{"n_layer": 10, "d_model": 256, "n_head": 2, "n_kv_head": 2, "head_dim": 128, "d_mlp": 704, "vocab_size": 1024, "activation": "swiglu", "norm": "rmsnorm", "norm_place": "out", "norm_eps": 1e-05, "positions": "rope", "rope_base": 2180.0, "rope_fraction": 1.0, "qk_norm": true, "attn_scale": 0.0884, "bias": "none", "tie_embeddings": true, "parallel_block": false, "init": "normal", "init_std_qkv": 0.0312, "init_std_o": 0.007, "init_std_up": 0.0312, "init_std_down": 0.007, "optimizer": "adamw", "lr": 0.00175, "lr_mult_up": 1.43, "beta1": 0.9, "beta2": 0.99, "lr_head": 0.00618, "warmup_steps": 278, "schedule": "cos", "final_lr_fraction": 0.0, "batch_tokens": 32768, "seq_len": 512, "doc_mask": true, "z_loss": 1e-05, "train_tokens": 159700000, "steps": 4874, "dataset": "wikipedia_en"}
Each number is 500 + 50 x the weight over its row's rms, rounded and kept within 0 to 999. Layers, rows and columns count from 0. Numbers have three digits each. The size before them is the row's rms in percent of the matrix's.

# layer 2 MLP down (transposed), 704x256, rms 0.0517, rows 480-551, columns 0-63
098:606407537511525502468477488417484513397520505538605465461586472464422446477609535490456520450460505491565474510474528461564449514449433466523545500472544438468472547438545537517529525451558468
089:518572526478520540477444549564533540491462521413511474515435507535471481462496419541572462503436496506547491553470562587506542452505410403543521540476487566462471497518356439487473445466570476
094:452486565456534520437525594504461460428439492452440486516333530542479524434602518475591588569452478559467495445477480553497425529598475482487455521479572468502523452438532463599528480509556530
103:539408496459468475528544393524542460483554452498444571444502470482487523509512427506560566490611480561529525502499546461514396530456546472426519486508504472521483467530578518466595558413371512
097:474457446500552433540395549501576542510479531544480561423490516553418431505552538477450561494450496442433518487512503518442539569502465524469508510473464546485456506471458471486538515480511558
091:518534536540483519452470534617508556539441465491439570554505471476515459471490425466495531458459480564526521481514571569464538611453534469530507526532495542519509532540498461568472446545611483
092:484456482533568512420446507515446488466528427382426529421545578552479513485510568487486472473457511554600478462469459558526418553547548523520498509568497485480425492510452489471460474508485517
105:519578558521498433543413447476498505462442452535625382465480522497522475541534495472481483391493555584468559553549555521633352492557621516473501465471462541489451490487448448628463512581476554
096:503522592438491499500502575466441533459488555476598448508489582588518602405503422526588500518549491562460565506526475460413548560527504577591502510602463512545541445537466506393469523535544546
097:482490455424467494479507483522515487474601490451495513515443485582425542509529556555443438516482591590495493421505610486523488406474423511513483574500426496412517419521492509505526506591600488
094:510493514468504491496556538549490521561507553434447530583476438497496443447511542403521528496423470519472550523535473535561513510455473526536426487487447481483433499380430415427550481518522538
083:514462506441509463521570475453512402564512569528524463541560470518492428414485390491572512445529514442512512498480499488418531447485503507517513517503550438445519587438471527535447585503554495
100:530574445416405394402496543438502578540487522413578470494535475567535480481581490477577474444505527494497511459616491590485528529530545553528513562499589443521513440468468494541523582583516620
106:535548556590502467508466508458576545452608477580406463424474482482601485452622506399527524596448450484519512561619419482549510493498491526472548506506573500511529484382530447484502529466524512
100:538445484558496483506497496529450499523533430494482567412537468564493498495545475464535518375495525527454496402480501474405472524498484517461487478540456460505435461602532530572442475456506426
096:552453474438488510452530519493644428510524607470559491406469546480489472538484499462562491486466493479543500543497432545448498401511528459491455525565598501439489456460526601496544455578519492
093:528444572544561480511599395427486406584547426557541519483447547459462573517570407470491476547446494522590518620395529474620432499605601499522400535487494550442501513497477441473496574487492450
082:502598524442455483499458540582547493523484481501454508587461542534457528474405471499436509566437496507465559463540504565414396443537544528581470485563508536433426488513581446486474408572530508
111:513397535580539449527460412485490399460475491486569406448510519498471452429477468419513494429434517593495537447560504500545533644439568525543543554529527505539400508511428529543577459500460525
107:495591536446421424490630466474513511556564554477492446478514519465503512499558572438484474435469623509542480507501457425524622586480562546550492519392518393485499547501508499481529481514402473
111:502466482519630499533494525498558485489506555492598486574543461461558533489534506544422421493600492436492559395493493391478487570468448540456540500618378438478498546510616463507478564475547539
091:586497480578535451488431566509518536430485445552489455531560393493448489566512506511578568516478571450602528535410467501514439504471525390457531487483455491495477476446519462472546472506513455
091:423473551583507569541521432503499400556490476482500473541511487387439529456454480487506478475539550440442532526488473457561496449491560427490558442469487513441621499445497545463483527483539605
106:512439488551513448526413531507548560456516506498481472494541602555484493473551437559510501540547482491492526493529499543603516485391464458446437510531609383471546518406451500464474458481442593
099:448525565525515504419556513541494542522472556474479415441452497536508574474425485522542475493437460428570501566516505505440560484407427554520520520517497422491591485510478453483387426500452497
103:558416507514466455573522543422526427527497445527468535441427413517501564458459549531567503423409466545579629461569573401564467586531463549442459527471516498476445538509549439503411581493499467
108:531496489450601606515457454530430487489535504529360580530454572533451503523514460508510531551566544483492483532524518546472494510589565530560548522500446535502555537493541440583526501578538509
086:561584556469483568480534459566550510481504555454514462531544522546521439458509504446487548504389536542570566504548427567497539553531545409584524509530469551524439534552516471554552473602615415
093:449495425508385464469445424546395521552494442450524538491469439534529441521556452493456597649505492440530511412595567527540464494482491532571418499556531509390425510519567422488544554443530456
101:485521555607433498493644522524520514471472563446425508521496502474470449532572528500467531492428395476487490491472515472472594515461449571539529519408552536519550449516544518361533544531496583
091:529504596448509472485456477507499475485439514523582450506462493577510492517514501493454496522511536478519458503566570487505441480548507489527496558420546564510538539440504498543491479534541561
102:429558484516499437520558463497408472511476528489497533461504495476593569489559473556505528555496546475537529483545453541451513544497533567471413518536519520476452525377390491473457431460429594
096:545447496552518548547454560524508473525560480490555467529497452402594567543466496525501495458530475584441522459577569515407433486543535476486569485471566556490443507560469546551480474520571555
102:529483409468569493538483467444447484521525502568512489481488461509449490473419494511509512536482462495468556462583435590480605450533458574411423471539545465497475531519438512460486562440466472
095:586458531447582506533528494567603576483480504599498482500495508543575511412598487662480496534496564521461478457461538419566541456574468447516542561441524487526529588470526549516466499498554512
105:553535502513421496505496539557557496544540529423440548512462512485621491466520499567419506395478543478491490533441405453458638545574545502467528522516410520490332507568530493403559502466500529
101:588491471454479499420499491536467457573523537460455535605495536523522538489463505529482405467450587462496520608443462490448435415466498494496592437403472512508420528508530484451464457505466644
097:523486548419506509540580503479638484525573512467513495456380519506593547476472479438536436437450536448530428536490484421455485508448473481437499521480624410516573526518498502488482626540518497
099:561362507427572490539588374533589445486631533570502536485516465488495573549499557520457533500402360512529511527524502442514525537460471621459546516497543456470450543599549484497546500514452444
099:438430557581502473459508446586506523411457415565515482503598412448608466533458499503510425448516449479473553494518482534399379515565527508471389464402432528464539465532569478578564415460521524
093:527581482439456537495502527485508582479468511504576500567506542490511535528523495590496471476393515511527636532492523530504560478514469443468472435527463429545452617505533463489458582543453556
099:475408485504472548480497486472441474442493450538468521503421435458496512497490467541446458384614442528440444443454563408554449467424538573558517494505500461506523456451542484462464506432549515
086:485533607490500413512432548545504574552451469458500495458497486530518444463510362572558590428472425524492447566436522591524613526510518388594424516554483543520525481535411527515379489578511501
092:463491524581515539509555443454560546522468447479499537476568530415411464565473472367518520516400506498418508507467602510443476498463516456462420531517427517470349522517569513491546474541516473
106:439517502466524502404476470572468571575516532513569484478458498511452548471558409495517472526481487555527496554488508480466434542503445604525453477474538468442519465480574487475563497597483506
098:497615530534507469446369479542582449372476507411522596598491513496482424463450581510395500549519547523491505460574580658478536466517541520482475576516495495462451457510466401471439546464457498
098:477568545538496502443558454528570550514469484586522463589476439522481543442455435501578420546461494533521482458569397485489497461524450482516435531530504519564498452557457470489437490478527576
113:496515565546559472452522567545568420485561567507454477542520426468495508528441555562537499456485556387464557497525505452503477521480461688491546599466487637504531463490465527507498543426555499
103:581516466426533529521498510562541369610538526441468513512487415466529525482590467474437485559475535542550558420416443485522576560480542611519435478463551483488512443524580554541413487556489449
096:440481445538484445465485507489558577537495456475515462494582506521422485507557447479466414557525529444425505573480432539566539420506494504544389483486555460434528471477509460407487593525414492
106:478433564506511549533508454501471496475592437456530477473493432465497544487384463475449503516553512410544573506576531457498494538507389498507377476556477497420488471550484516592461562453439469
092:510600506416435569620447435438454493548575493553515507459477423505539499473537504448600574479518481497521447421511521427527544521546513538503427506509565497501443545458596539463572570500484478
093:534507468476497492503562530507496453567499447410430473452462469476606461534461582555454560567494376445557483436407402499478487431435596549503460585510533442490505468554548545437548483466510494
105:488539496534517509579455541516486567542422508511553448582584456500502499517479496525436601428461521557539466476524546476529548466523519510558585618481429474529408569503496476409520522458549431
094:529458468472543479551549539490589533502530550429451530541537385476523472511452495498420489528514474532480461471535481506512487472490527493585497446547522483486522427542520496452538510403540577
108:477506542518551498566499500537477569482459534448525481458549430506504586525472507482537417508500452466555514402538535422471453481449433522502444454530410494455528483469624475534572380450479515
111:554488520559460459539503442498479543533517423426506515559492546531489559460602533591528510478436452496492461480482498406608521505465473505549487546513463475555449590577500602355583536437537459
109:520564492582523482410539506475466495505459506577485481481406546582555507477586521510461555436500576469492410499568548524432516474638565489502518543514381480509469499467533441525459434523538572
087:487538446582447474483530446522448470479593449492537537432531535484494558516551533415507590484551509519551501538556475489451545468542532505548482457501493496495478531456500511481497477468509340
094:594445476495452466564533407487451437532529489570574506511451450452445427525501491494488532561549505491405585493507455498537533440425472548459498474448548499548454516550535551450469546531531476
102:435458496470480415477591589480500473456442446454579481437558409461531464481488580480559487582531488487529532427488503533569537587530594572496582451629574503561516472626492531438569530495473532
093:467462510546572486529567579431519440500473452450590430535499427533531510474499400450529440455571628490499557510484497432498522411476459473538532558448503536472520548541410559520519545485551545
103:494560508537421517448459561537534566454460506477582516648479518477573424441435523415408534508432422505502530536495518458476534581438471447503495512506473529519582447688522425472508489514464489
103:437505408416450542549479478512470482487545467470502490568596499426457466540469476561484474442581547433523423482528486474543532487469520382552570527484527516591481505488480522489447524460374447
095:628540447468565396484502498408614525531454522500479431561601487492477605452463453501586500509524488557500525562452460548491488494495529475536470510432495394518525492553495551586537506524510497
098:563423606511490443551504529500476491509517560585390613523478398479516423527572504570569558470512403429521474485596505452498554553495579613512530572500403602535525544411609471492519474515493450
090:484533504434469511595555552455439498526488484528557514512501477498483522557586565524472567498492453471476562510499425462452485489488544599417542492587525453418458408481473417484593370536512516
099:529456590505577626453499541436549469515426529462541475474572496491480375489449476478422447507524427409526536533443529490483475465483498569469484418442560540470441509529537499529479486422466540
099:529520620442514467435507518474516463534506515441493494645502542477482568476430398524505454458465499462452576435495466546455477517450557395486550506529470504652476505570474577443505624501522502
107:489458549545522511566552470489515409511512392459470444542518446533486399589555415548477443548500459520486420479534345491506441481491434393462552538466549471400451524479465474446480495527545523
104:497553556438537556585514466574491426560477522483498504485523491581485487417496426502539534459401507518522588497545574499536561534433594479552581550555444552500482519485468514570417540500548564
085:403437535432487596482416494446500534521442520521463452517514526528533580452505568560458472604561467480533479509491617578488525519505462419450501548593557520506500493447469456475504466434542553
# layer 2 MLP gate, 704x256, rms 0.0853, rows 481-551, columns 0-63
091:507363533467486558413536486438520470516554522584454493525478446465488450397549432529448497448528438511527503465463474426531529520526488498478463425529521411477488501488407492464492544445389550
091:519569452472538541516469449431507501511485549535416506480390567486511505489452580481530475569421502615489455473462479528567476540414385498462556451443575451462481451547435468559564449500512504
107:493456466493521509396517465553491528475511505584453537434482500475461460493534510560506562489525533460439482476545446548545532481501553527546575561539490529581512630520484543391501507527452518
100:583526470454520536534493541453556595440495357644481485514531501524557548500546507552508487580449588504444498496587439520531548541506384517518541541484524521442519550544504513574478407512422482
093:491605542416402490460488592540474531464546528543471528478455596511559406497479523473501550517521531479503572425535512557498595466543487494480539527499491553480538572512414438530547486534495554
098:464506388554407480432422546525481528442618397492518465515554512523508512454578557457425552528479403555528477482526453564476439503552463481515488567508486514501533507462441617437551447495441523
098:490444451409512536467502509440453412494475433582482572438476624487472424487534570537536578560446517451544496586436399535542595474517562526365499449530486543508574509461626470468499480390458532
109:451644474494400500415415516461527510474488524457387448428460645481429393527495586499493559534416470489524546495522517573522595467525454446490560480509475427457516494513391436538562472558546541
098:522543530448469482561469496482517370449481544506454532447422461504445483449494519525463541457452492527471454606522584488545539516602539453478540494598508492441391395478539489487548443550502582
101:487509537528489509436418580539478486437479456425494442481493528441452562471514594560496578555413526561480546542468488601581479491557505485514532466486535545451570451422554458459484521527504507
091:441585542502424446428445520478388499501469478598533527450526483472490543528521512446539509524523496558509537474601515575529546527525537550451576517513436453601433501487500512463481479569441483
102:504500499446496535512544418513514420569524480541439493452463488467450474496532595573562539512459503438576459483496572501552548523435512470480520500522534464523488566464493495472478491529456392
102:614495510497560545466526588488578574465432483472373569551605556499614435419580505528562642523374537523454498561443443536533521558549432556513538520506511563487439410526524479507470437519473461
101:563512464481496517583511550576533591495433476640520452501502555629503425581547573569490517507533429528595507458546440558505460469524469575437510561546439487475500530567466535504571480536453439
099:440542539374455444503483543504506493434460492512452566453475437421471528389506503596607542454402536498486529506520571557578573522514475576567505483506396456527533488455470434578549459492418597
099:497546484458515621474504518479479522442484480520444536500580518511499511538507524517531592547406534528438546520571504540478508556522438473468502513446470501529466504522613540567580456523577456
100:529473428468473435519490491530484525415427429439486408475509558564446460530674561496484528370504463528544483608484413587559526467447463446485513528519372526496507593559493522450538469475546477
109:528524473513474460535414478487520496474413503493444441448494572628457462458477560390469484528485508576526603531519438559535453503449454458435574519563537473516450542542446509540567335522495466
104:533561529413489471478467536506548548457516470477422551473484590466524522446575484583588489500484528534528425589527522571536556450587464565511470462493497482540550453477351512446411505429553523
109:497577434493481430518489507553468502423474464577546467388479568573481523530531630502465553468490499556490502485510544560521573429576391421481545501558399468449516520416516400549497468478456468
092:502563483553461502491479463517578608535426530501511558462502466452534482511552482449502550491486570464478525559540553571465600585590551504493549493537494450516408607493470529597448406548530589
098:439537465510491494503472447448553423452483520508496439426505546483513537458501590569462539460434463545474483510534560521559585476540523428467566456591409548501509634607432551560539468516541483
111:464467447380524560424546490539440419557452413507505459421504562521474526443505583528545497489499520500574450476526545531512508430624517495494543520538481534578493618559407541552576482503482433
103:572446401456411514460430574550484400513501479502413527494458552548459453517528562481502581503408464556423452549523509545530506423525524448467553478526531572460459589453430606434587528476541562
101:402432445527473506526487509555627449473518426638544487452476525522352495532586488548538543473510480563446520491447502520580503497515593517468555432582534420587478560518573499503549546450476478
106:491527437499495610446502522546588518412403494560359472500548542490470465597516526526558494489455493512511517546500535548524477439481521527502610506501466545467564451469506484539532376500471540
092:499557520387370522468455465509550485503547445485417535533478532432417456466519584499602568559464464447441443524462485526553481490492504451504532494530515529511525576480464437473559505515529537
097:498610405419461492519547542444482500526435520512354419471481531465459528555467569526491498484492572479539507516441533528516521567505537385463465475483479470509497474518519477514541426564501549
095:513423473454483452490344574552571477512401423468566473451493456562460513475565459545568499461495463544498518518429508539516509498566447525576467488506453492469403464508534523438526470410458519
087:504481557537458461430428492471509444509582478473452529506483557574444524586498535540419540487425490453545466501532498514520485502515536441583523528521490580467562527559510571462521468572471463
100:463501459489468525410424468544604491425463522482564451531495474504513480524564485431458576443518509580441567490521584562556470479430455439552511512582516466567441567534399492517604459494513540
093:491459538386497501504461544501513481510510477528537501514495495500595470572522484462538513519496500544578604444526424525513541441461502602375431430529495534541509543574569508422507498532500514
104:492606539435419468541368568498525572485515526475526539401454525440437435450566440509511528516452374479506551550555429555552494506587555464596532497472516448559445562428542496480562489492558458
093:486533484476464499506521575503504385503436533577444546493483481530397534515499500533579514467522377485496489544549503605504459461550523563583540475491510463457536474492389516462464452483455637
100:500443560458449414523536438547544488536500506462490467444480552576418524546546547560587478480533402389518454582446500582546618526412577532472497421442509389448602440507552556463491475450489565
101:517522478365445407527484492555529588433568442451489485408518567455549640486525454538527487523459590517388514453516522526519505552511412484569426414487512473523570610436434456490501431487550411
097:518651390456469479475511637484552541441448499539428482407587508488499496554521532574530496654458513583445540478541466526549517512536485512513588418516583490484467471449500464443550406480521502
095:522531456481367447542489596513479541433483493571424480463545603548495463524540517507518528417466590554503530398484498509522552493517498482469434433481490508478431468428534507527500449504499527
104:510499469444528537504516486528593501417461527536472451484619541512441567475559491532526594559474533548574538527529553532577510534567460537529581458484477543554520514487534544579461455470537484
096:531508435489450423575521467553534529553460449592505476504428486505436409552530426534524587475461465530517434603502525513504558466483455479487531512514575441475460624584464444489496482547401574
093:494463499506503386428464506549553481463438482451395510455514556470456479433557518576521511443472428580532447528485542481569487390463513505519513461558445485444535484496521492383467497490466562
099:479617530531324502518426476453594451506577503602525407439413567534445586567479526465420511542501489439452556529478475512483541519511570442498594469538545373428437557462529528526534474529452503
092:580409491466542549506495579559579542493481553524409562493518542442486446505483510490580518493460531525467568476485491548596516533535503494422504416524479413547521485541522456570524525567516493
100:480476486454442538414549559520462481374508367467507533460472447515372485551551471447492456468526470523486523488627474523432490454471525515559482525525415552474525454448482454483506536470590538
095:463559502426421555596481561478517465474414539589474520453446496513428467575536516512516533549515432478552608507389489577507495360523590514535538517491475547534544486510439448478513430406574577
094:479509541445512486434466508464576481614549562493443523482499529457503529438534471632553422545451450585518460517492518559532424510487509457423383488562460459422532549457540539544467478517419511
110:492606524502526510486473481535607474470499489579529522497507623442529550480559630623502511538455458508496539541520527504613507498455485536447566533491450492499472566424496471553459443569520506
101:523458479475470547519503479539482509516466481430512524506522577532408493459604523524540543410447530488590492470507466531498487570535512556595519466474466492439532517507481493488431496610458495
104:531439539354515497473413553537546507540487494429516499471535566503479478376500490544607484465432536479521504494501513538580482534465602517498482484534438518513452496475477552504470509489450469
097:506468460500515488518453540544570478434542497549436461474427521526479404497609519544558508475472530453543576524536482496546507452473465442424454488573373485440474506553546466510477469503479470
095:422519501484506512503522484456589458387527544546455434467557553525463506503512566507509537516543530463444453427452485555598551488482515485444526483496511476437625459410570484468425417513426487
091:503459494446501532440474516589597490459561468545468520489486575526509491431585498649579503455439501508496510482463500496583468522535493474498493516523420494566455456557487482565471464528467448
094:494528451406550594571493597491493603561504493508425459512510454514465559555518464589529530466478450479536590495494573524477613421541540436459483550510427475505496528547466478381486489527536522
111:481585491432491532425460554514602490508515459529491475387423581518484470435507615559494541520458493587458518481522550609528587536539377536391537508503414477504488564505498591529515429547548562
103:385507521514474531510436466525532392437474489542484451480591547548347544522539572470497522445492433513459522423572541520483487462412478527500542505477502474538541537485476514536533410530553504
103:475435504455517433510511481542552505527448477488402508419528499587446537495579535503530600526391476497542602514505560529443538498420496375515589520537483359533524514561480555489561484530464501
109:565557557499333450534493520514469443575455453448489527456486501472459471453501464441564487422446522469578490627533497606542556523514503570444532411495521443448479470474441515431535467549577527
094:502471547467540545518422563489506485471457463506453476453493524524482439517524496512454505497484528601494537525463516489496493481433485415525456514484512464504499488550429477538543513541526623
099:549614437521454524526483514573514491474443460489424578473491478571537410466541467478566588530443498606544475536472499598512496532552472494532499552550452487470448452440423465575523482525527484
107:571494477483406518487469602472540542601584511508536448463464566468503482533547520453463467460399423548479457516453456536663496397452480416485410478547506439450440552484448471485578385472464549
103:448487479440476457457477445589544544476497545575490464471441547458477513565446567566530550525496437522546507479508568544571511481469532477417518469614504492452522541485624532434542459525559480
102:520626485463415443490431632544437497455445408507553510435496542545501490436537562437514556541455466634477500585513452595543496472464407488481492481551431519541552495529576552465552467598529422
101:501624539484501546603505527504534409509465534559387490472523529565451479481515597479545516499459541503653430524446515505489454418518532516402459461467459478544497466562541477556567501521431463
089:594463463410462496455565520496632547477460498497513497489473465470414522435527511483537459465526515569525524533534498447475447523456433484561439521460499381568561485582433508536503437561564450
098:488527475413550526497502545587471560446553509560504517437496440487558490478571499443637656368499460456524589541541480488498459463497526478528491493577430625469529481425588519480472426514526487
091:536488452497483511447470526568490498457463378530500533461433542491480514484529454441511563482489483550487601532580454545503558469554439385474444464603494511508480585609447490536514492570502518
093:512568490412478509495495550490527442434468554521523465475500531520435443480542548499548498472438503548503557522510495500634522485462437484570426477507542501515386582482567469427608478420562447
096:453543496456474424510452552578506525557421447598413507452474479530542392520464500459557500449481464608582485490532512565499556481571455462475413522532526528543448493511453580488478489536540537
111:569497477460562417489473568522506584499429515428426513522491523433419436465557521544519543426481428614519445577481528583519527460531548463407521509540552483451516459418433534478478479497611525
104:428563462523415487522474531427447442517499503510361484487495474566489424569502533466543494530439527421471494595461504549485631420491455555380488462477485521398447400507529550475529550564479631
094:456479507448534576473534500509554454439511443562379471490469491546458558464549556602593565519445481575566427438411488529500481487586483397564480495555532535433479476452493474571555462497507454
# layer 2 MLP up, 704x256, rms 0.0811, rows 481-551, columns 0-63
092:510431480554478523476514497414490479548498510528491441527500428514484463415541447505386504465528503496550487418411464460543497552413477474480452384447559393432487426455432437437455491439381478
092:497455489478486515521427534541513504470488510377504499536525470477461457526578566538515509403526486547443601468465575551479537490599479501465480491531478507457494517560471545506452456559581575
105:524490597473577535514543435512512528505412578471425567527410471557589448482557488424548444482503481553595495553519439433564510560583518488394402487431380474440475430538490515544539537518470549
090:450482502514534414535423475512501359587562590507503571524539455514468470447557511583467550581514400471439488520487541599474438532558554497493441441590472490498520495450523481413521577493429464
089:528519469467504527539453548517448595482541502399472626525584512559474412518539491496568592529471579526505506415523539543482584520501492543522541632453537511526426545573430502604458506578485466
091:509496504593532569475490550542461467502519587442503563502532521535432488469552507524540485499476448475492425533482538521526591356566517455551491515566481524525556458522535508596482481461402503
109:507468613471473580455508493515470493436402565487524544514597477418548468484542448496524447453487489505470495528470609486467439434472532496541483551505410515529550501536542558530451542559593559
100:447435429443443464598534540504502577453489532528412515527600456480555575366518518514561516653477420525500555466492496491522499577415435527476437559538437467568530419481531556533581529419558418
094:613501446480583494551500433452517584492495505455474529564582546486543510531470531534531496466483624445501610558515518418439508612402436608427526514367573392479472529552558498553462491590575525
094:513427519528516553515482572493519555414508590462467461526521493457382441509528561475419541498402624534506513491457519510552461554433599498549483525440554549387494476369487416553485444563480608
081:566485524477475533571486510501431494477477500494568543485503471456582464458504502454609530512507494496528568512449532495514538437535403471524403540512506512461429502458477409546432437536509492
101:489495476441487479451569382472531479561484437490528406471550546445436567433449504515486458459486515451445491454534581533518517557372518478449535516417623441624596514483496456538431481438551465
106:491560573499441494434443466517542411465538423606535424432454570458536559477469557416452497577499509499484461468534533481557480584483584471348483466500575459599611580472535473575654572541521490
103:531520546521469475514510530458480444553519484457500536475462426416493513389510417500510507503484467517402531548487506478478537553432463454528444457533482532547441464527565500497549497445545504
085:514513475499394589511431556554568463487522422483552455465423485486412498501509552412397482543506565600441565457550452542486470487474470532516561533455526495503545497573515447511461505548527471
088:609495478490504477463497489453417522419493471393476559551482481547530475441517491506495492488495508471516529564472457461471505536486438470597459493481588543478514545562447520536512479539565527
081:516596471598421514460495470512475492516563448559488502537508601539468575534490571409446526452517477517533444510552550510472515494526504542527485475590560459447532480513503474483498419512602506
114:443484583524512495416477478522402480492391504482532465450428554546496469390458446563512402504523569515518492511490484456465495515513492550547387467500475535480476384542432501550475500527466491
109:525467535470498470515419467432471523503443508567430451514493490496507562530568474512569503555510479568518528527529491428525554471568542535377456509497413490524544487500444496486479517548447530
130:524479426444544506502506472536498523458533452507521494522563567527549562494464579520418478467483505512510441492503477450463506505458421488437495525472443436521526439499536493444474508409439525
095:482469531561391493425476464494497435550619410446567441465513478421575463489460502475425472509510558487455491517419558508535463502533459369534553588499510543476436540444575500477547514527567430
091:462521507581511534411511441496497515480481471384551461480500533474481500522460526411362476418512539509505515492464512545579509462491530431560665476386510481440523608547383450579436537473519519
104:513470504457430493539429568482468560459644406535399512517449481537547487539523463477453578495452550521513547509477447537501497489497518433487405597554483518500508518350446415531602359429481470
097:402559490511524437521490567447450497430511531456509453463542516495395513520518598510581491475477482480412470498512555529466502504424507496596516506529535557519331507473460399515439487513462535
100:525507590440432542418530518449429433520589582441465513558466455462523451452476559431510438535441475479494514483497471450486490555543473501474428379406430594425533518495448477494503490583487495
108:429505516423471520594536549419467561545523487492505472462461474386558493505568451481642540490501549440561513439447450478571571576482609569477475472485522485529498497451555508457456485535421483
080:450542535485471527527483529481542595553573463450496370493504473533413492475547506405522442507394514481500588512489417504542537533488622500653550505492507497543486489387489446499516508521463442
093:427445451620533460433429498495464461406533494493473577513555480576564367516544504546508583509477511459464504469563532468514489469561525592491578492544545509447457516404569495462510501502546454
093:500404472482555442538486579556475502468500473347532472483492549469547461503513476500455475534483506502461402534461539536548486530601522396582481553542433571514463471432456491469470437505458521
090:567501548498624547477527520510488514462537493531494493533452466463567526477538423464545536546525558483518518518494400479508461489560488459548514548463475525487461503481441441524466451433446554
100:489527481559510442542471483516382413426445521549527500476467500587497513535493488553467461481495487474594483568563468546475407452517479493529464509512516524442497580520567500536436449485553534
097:554502590555483519470431475552639514506497513486579397484517484453518618447459471457515416555509485567585540441608478478536517514482631473410487506552488579638514445540533527529534487559499468
102:396500484448616495419532399468463475475583469473523517445418546475518445474492576482542562467491487440459452436418457513446547480501473460466492543585556602463487524519423543497475483431466461
095:468564482492503572523495564484498558478389541539482455492471547532541450558540474555544507524482493526508619485418505530472467457545521464439458475488512575452509544487525435488513518421553471
105:427551495541473546481485544528429404515529474495464471469423527555390496569457627549547451457523540533520401463456513524492418410558542523438434474525464491443523513491550566520485522436504523
101:442497574455541550573558451518451474594598557523492573553603542476528519440511518596474562627443472434513505483520492507489488539444463548575575403422375531521553495526512503530516534509514519
095:516501502489572487571446524481497565442473493554535542521536448451498579540471427490486483465558496467541475516557525508560475474522546515531524563480447561616519561439556473480533508494490413
107:530466529461555568425573436532526482501619452577597487546437498486472552500429436445485512476569420423500533567555487510446461535530476528500605471474532464546483587545563488464449460467499458
103:529453643536527510486581454540446363488490540419523487526491492530528575611457538448443409413496489528515464486523481490420505494502532427443402420463465491508458556427473485531503571474441538
099:466474403505458531469542391540569517550527481570513485473421564508437567556436468555465561421474383491419412535532459523479605526421489403461523463582512557448554604534423517482495525491543491
086:575456485454436605437536454561503484403617416491512458503524462460460493410465479550547487380546437598513422573565576407460458416498437525564507463560429523517450530545420499465442567470482461
099:557651480460402536533367461392544445516465515526530470452482571491537543487480583424391472526483546455431522451484440494480568624482507392498569473386516408464434433467433523480527449586464504
086:390559411555466425506468526425461471406558462515562472479492477486363536464508544577423464564495470530491531534475572525478419554409407556518506520475482392487436499580551472537507436416475460
109:460545533483550480496439472463539499559458547595427505496578478485526525484493460511504546583513415521508515465491523520541486506451443616472483548473533453510536497461602534515563491441483584
097:511400519458441435543432536565487495500430457489488529490451449476487353513546543385384590435481607502556552457416539587488567494508518510499402514504510473523463567419424477530488479437422500
098:565496485530449476558516575491534608554494470447446499538525371502518428384604469455473463486440522543602535519458396565528454461565561483580486565574459566514451497492444524501623514504548517
124:528510541581620474497552530506570529436563513536443495503493544447491433558484527624470513398490591453459550553505497427546551436445448521469636518524535564469494472422605494560418515551494493
104:451536464492571474414551515540445466472517526521525520489517491554448558408484495532530504460469499548504495394510559472480495432565524562470445521553546481482548503555439451543456472458448447
097:482505478535609547450504487416534607501486517421527519523543531433565435548501413478402524567574516543489502484435515537471455512494493522492431545529463491557539494536527489497528490532541517
102:498458509520535472491542566479374458592488526501555511505448469516510400563519483520531498536500467439512523513422413444471500503507520504442387505550461513447481418468514454503498530469464502
097:422559517484417560563533420499490443559474562465470439500380487427464429436496555443571520490480462485558425510548561428528475562499507480496470524541476526520442415548510502453630548532603464
096:472553433474426500425411542556526507513636468462517502493480511391550519460411516478475444505472458572447492470612469521495452559489497478538451521582447504479488478542471479524570367566585472
108:548474386507565437541451494456428566518513473477535557571517427498542562553526534557510553472501532543562468495509547522464595482421457513588517543505459499572547510464489536500460532472553468
097:463565482514545507430371550423524563562498533390427466512537553481512452498496641569547503538482511546466391455442532521479540492518367480426530551453496532530530533439443606559471495467554527
116:459630561632524513497409513518576503456404531519524503531550514448472518583422482505424479487486540535569498518518438556493474570436456470585507498495563453483476482500591503507545557496474502
116:521491485540394482428525450465431450522600483495448557453514493502523494502506572596489514504451443526521511429545463473500560528452453572511492485448472523532448497488425569426516444483513378
124:550513444519537583445481463513502481492510593587463518490412523505600573441494504450571550523496474536485522458543589402444467537565462397517488484498438482508574510485513515538484468564511498
094:515624527538417424526470436510470372516574523506559524550445471528499481527460448413578508550557390563543446421577487417499472490490536519562431472541571501453400536487491500426528502501502479
095:552421516457564471526559445393470432496532513509510495525481479482533395475404552521475513478465541404449518515385520549497573466471453630485514550512528433475522497520549463537485484487559491
101:549396499542553435416462551503515519466578508408467527495537542445526471427554457468437468497467483470500474521565557507562481626513508445597372425517407587438512530363504568513481559485528446
093:389505518457489405346575478503489490445500618479465424531472611510528548581453499528487526468493476504517459446496582497475558532457527403436563436548507556488489539495481527441457510556559506
099:443598466493452454483564537550494568485428463466543532567589518533502559458527577425495507466517426491524498491540498514534425575460446554567489508464486510528574515575470526623451560519527439
102:492432519552455551478484458568518491586508518568560395515480545521413524433477488507478476599446415554488515544618466485486458580468423404541526510539566445394463495478461550465614522523451520
100:541486437470418487440488577410583443526391505530386400509558446531495568548476564556505441479507444559506436517449495537467447512495440481529421521486503517588466516494459540504591512470449502
104:518526459577451532492566492423525455477509479480533410529507514528412470487491490514405390545502563518503436519433457481537469530413355444451477525404489455388500474606513547481497477528402441
082:518469508557403496628469472474545438582451484562501436415473533540521503463474534492455465539488451404544434529505507449471516493466470477491579565504442495463499408484427549457552469535535431
097:529548569458471551545593493469547470530423506489548422456551489535523503498490543461513409469511489508504502488519522489585540464393477491454460476457540468535470551558483450472538501455566519
086:503506487601492510570456566575461384532535460555462483481468487554509473486382468429507527475504451608550510506601502485504449441512490455573527621542414546595423443571428585538516439557522507
107:527498430475512501419496584494479528544481539470420548522554480425540479481526513530503519550530480631538467519487451516531478504551530490523457552537462467543552437463494542574510466472479532
103:594445456490490515529516543476457499569520485411448594567567546503578478541493547450540486424501496520551424534469607472472442468564449562543320557447509552478508557570478552468477486582403512
089:460459527528614474465542523456386435486515401583498525405520537497492442512508563428480553444459569517512534451542418461511548452485548541486506535465534516427543473511518452548491431495430430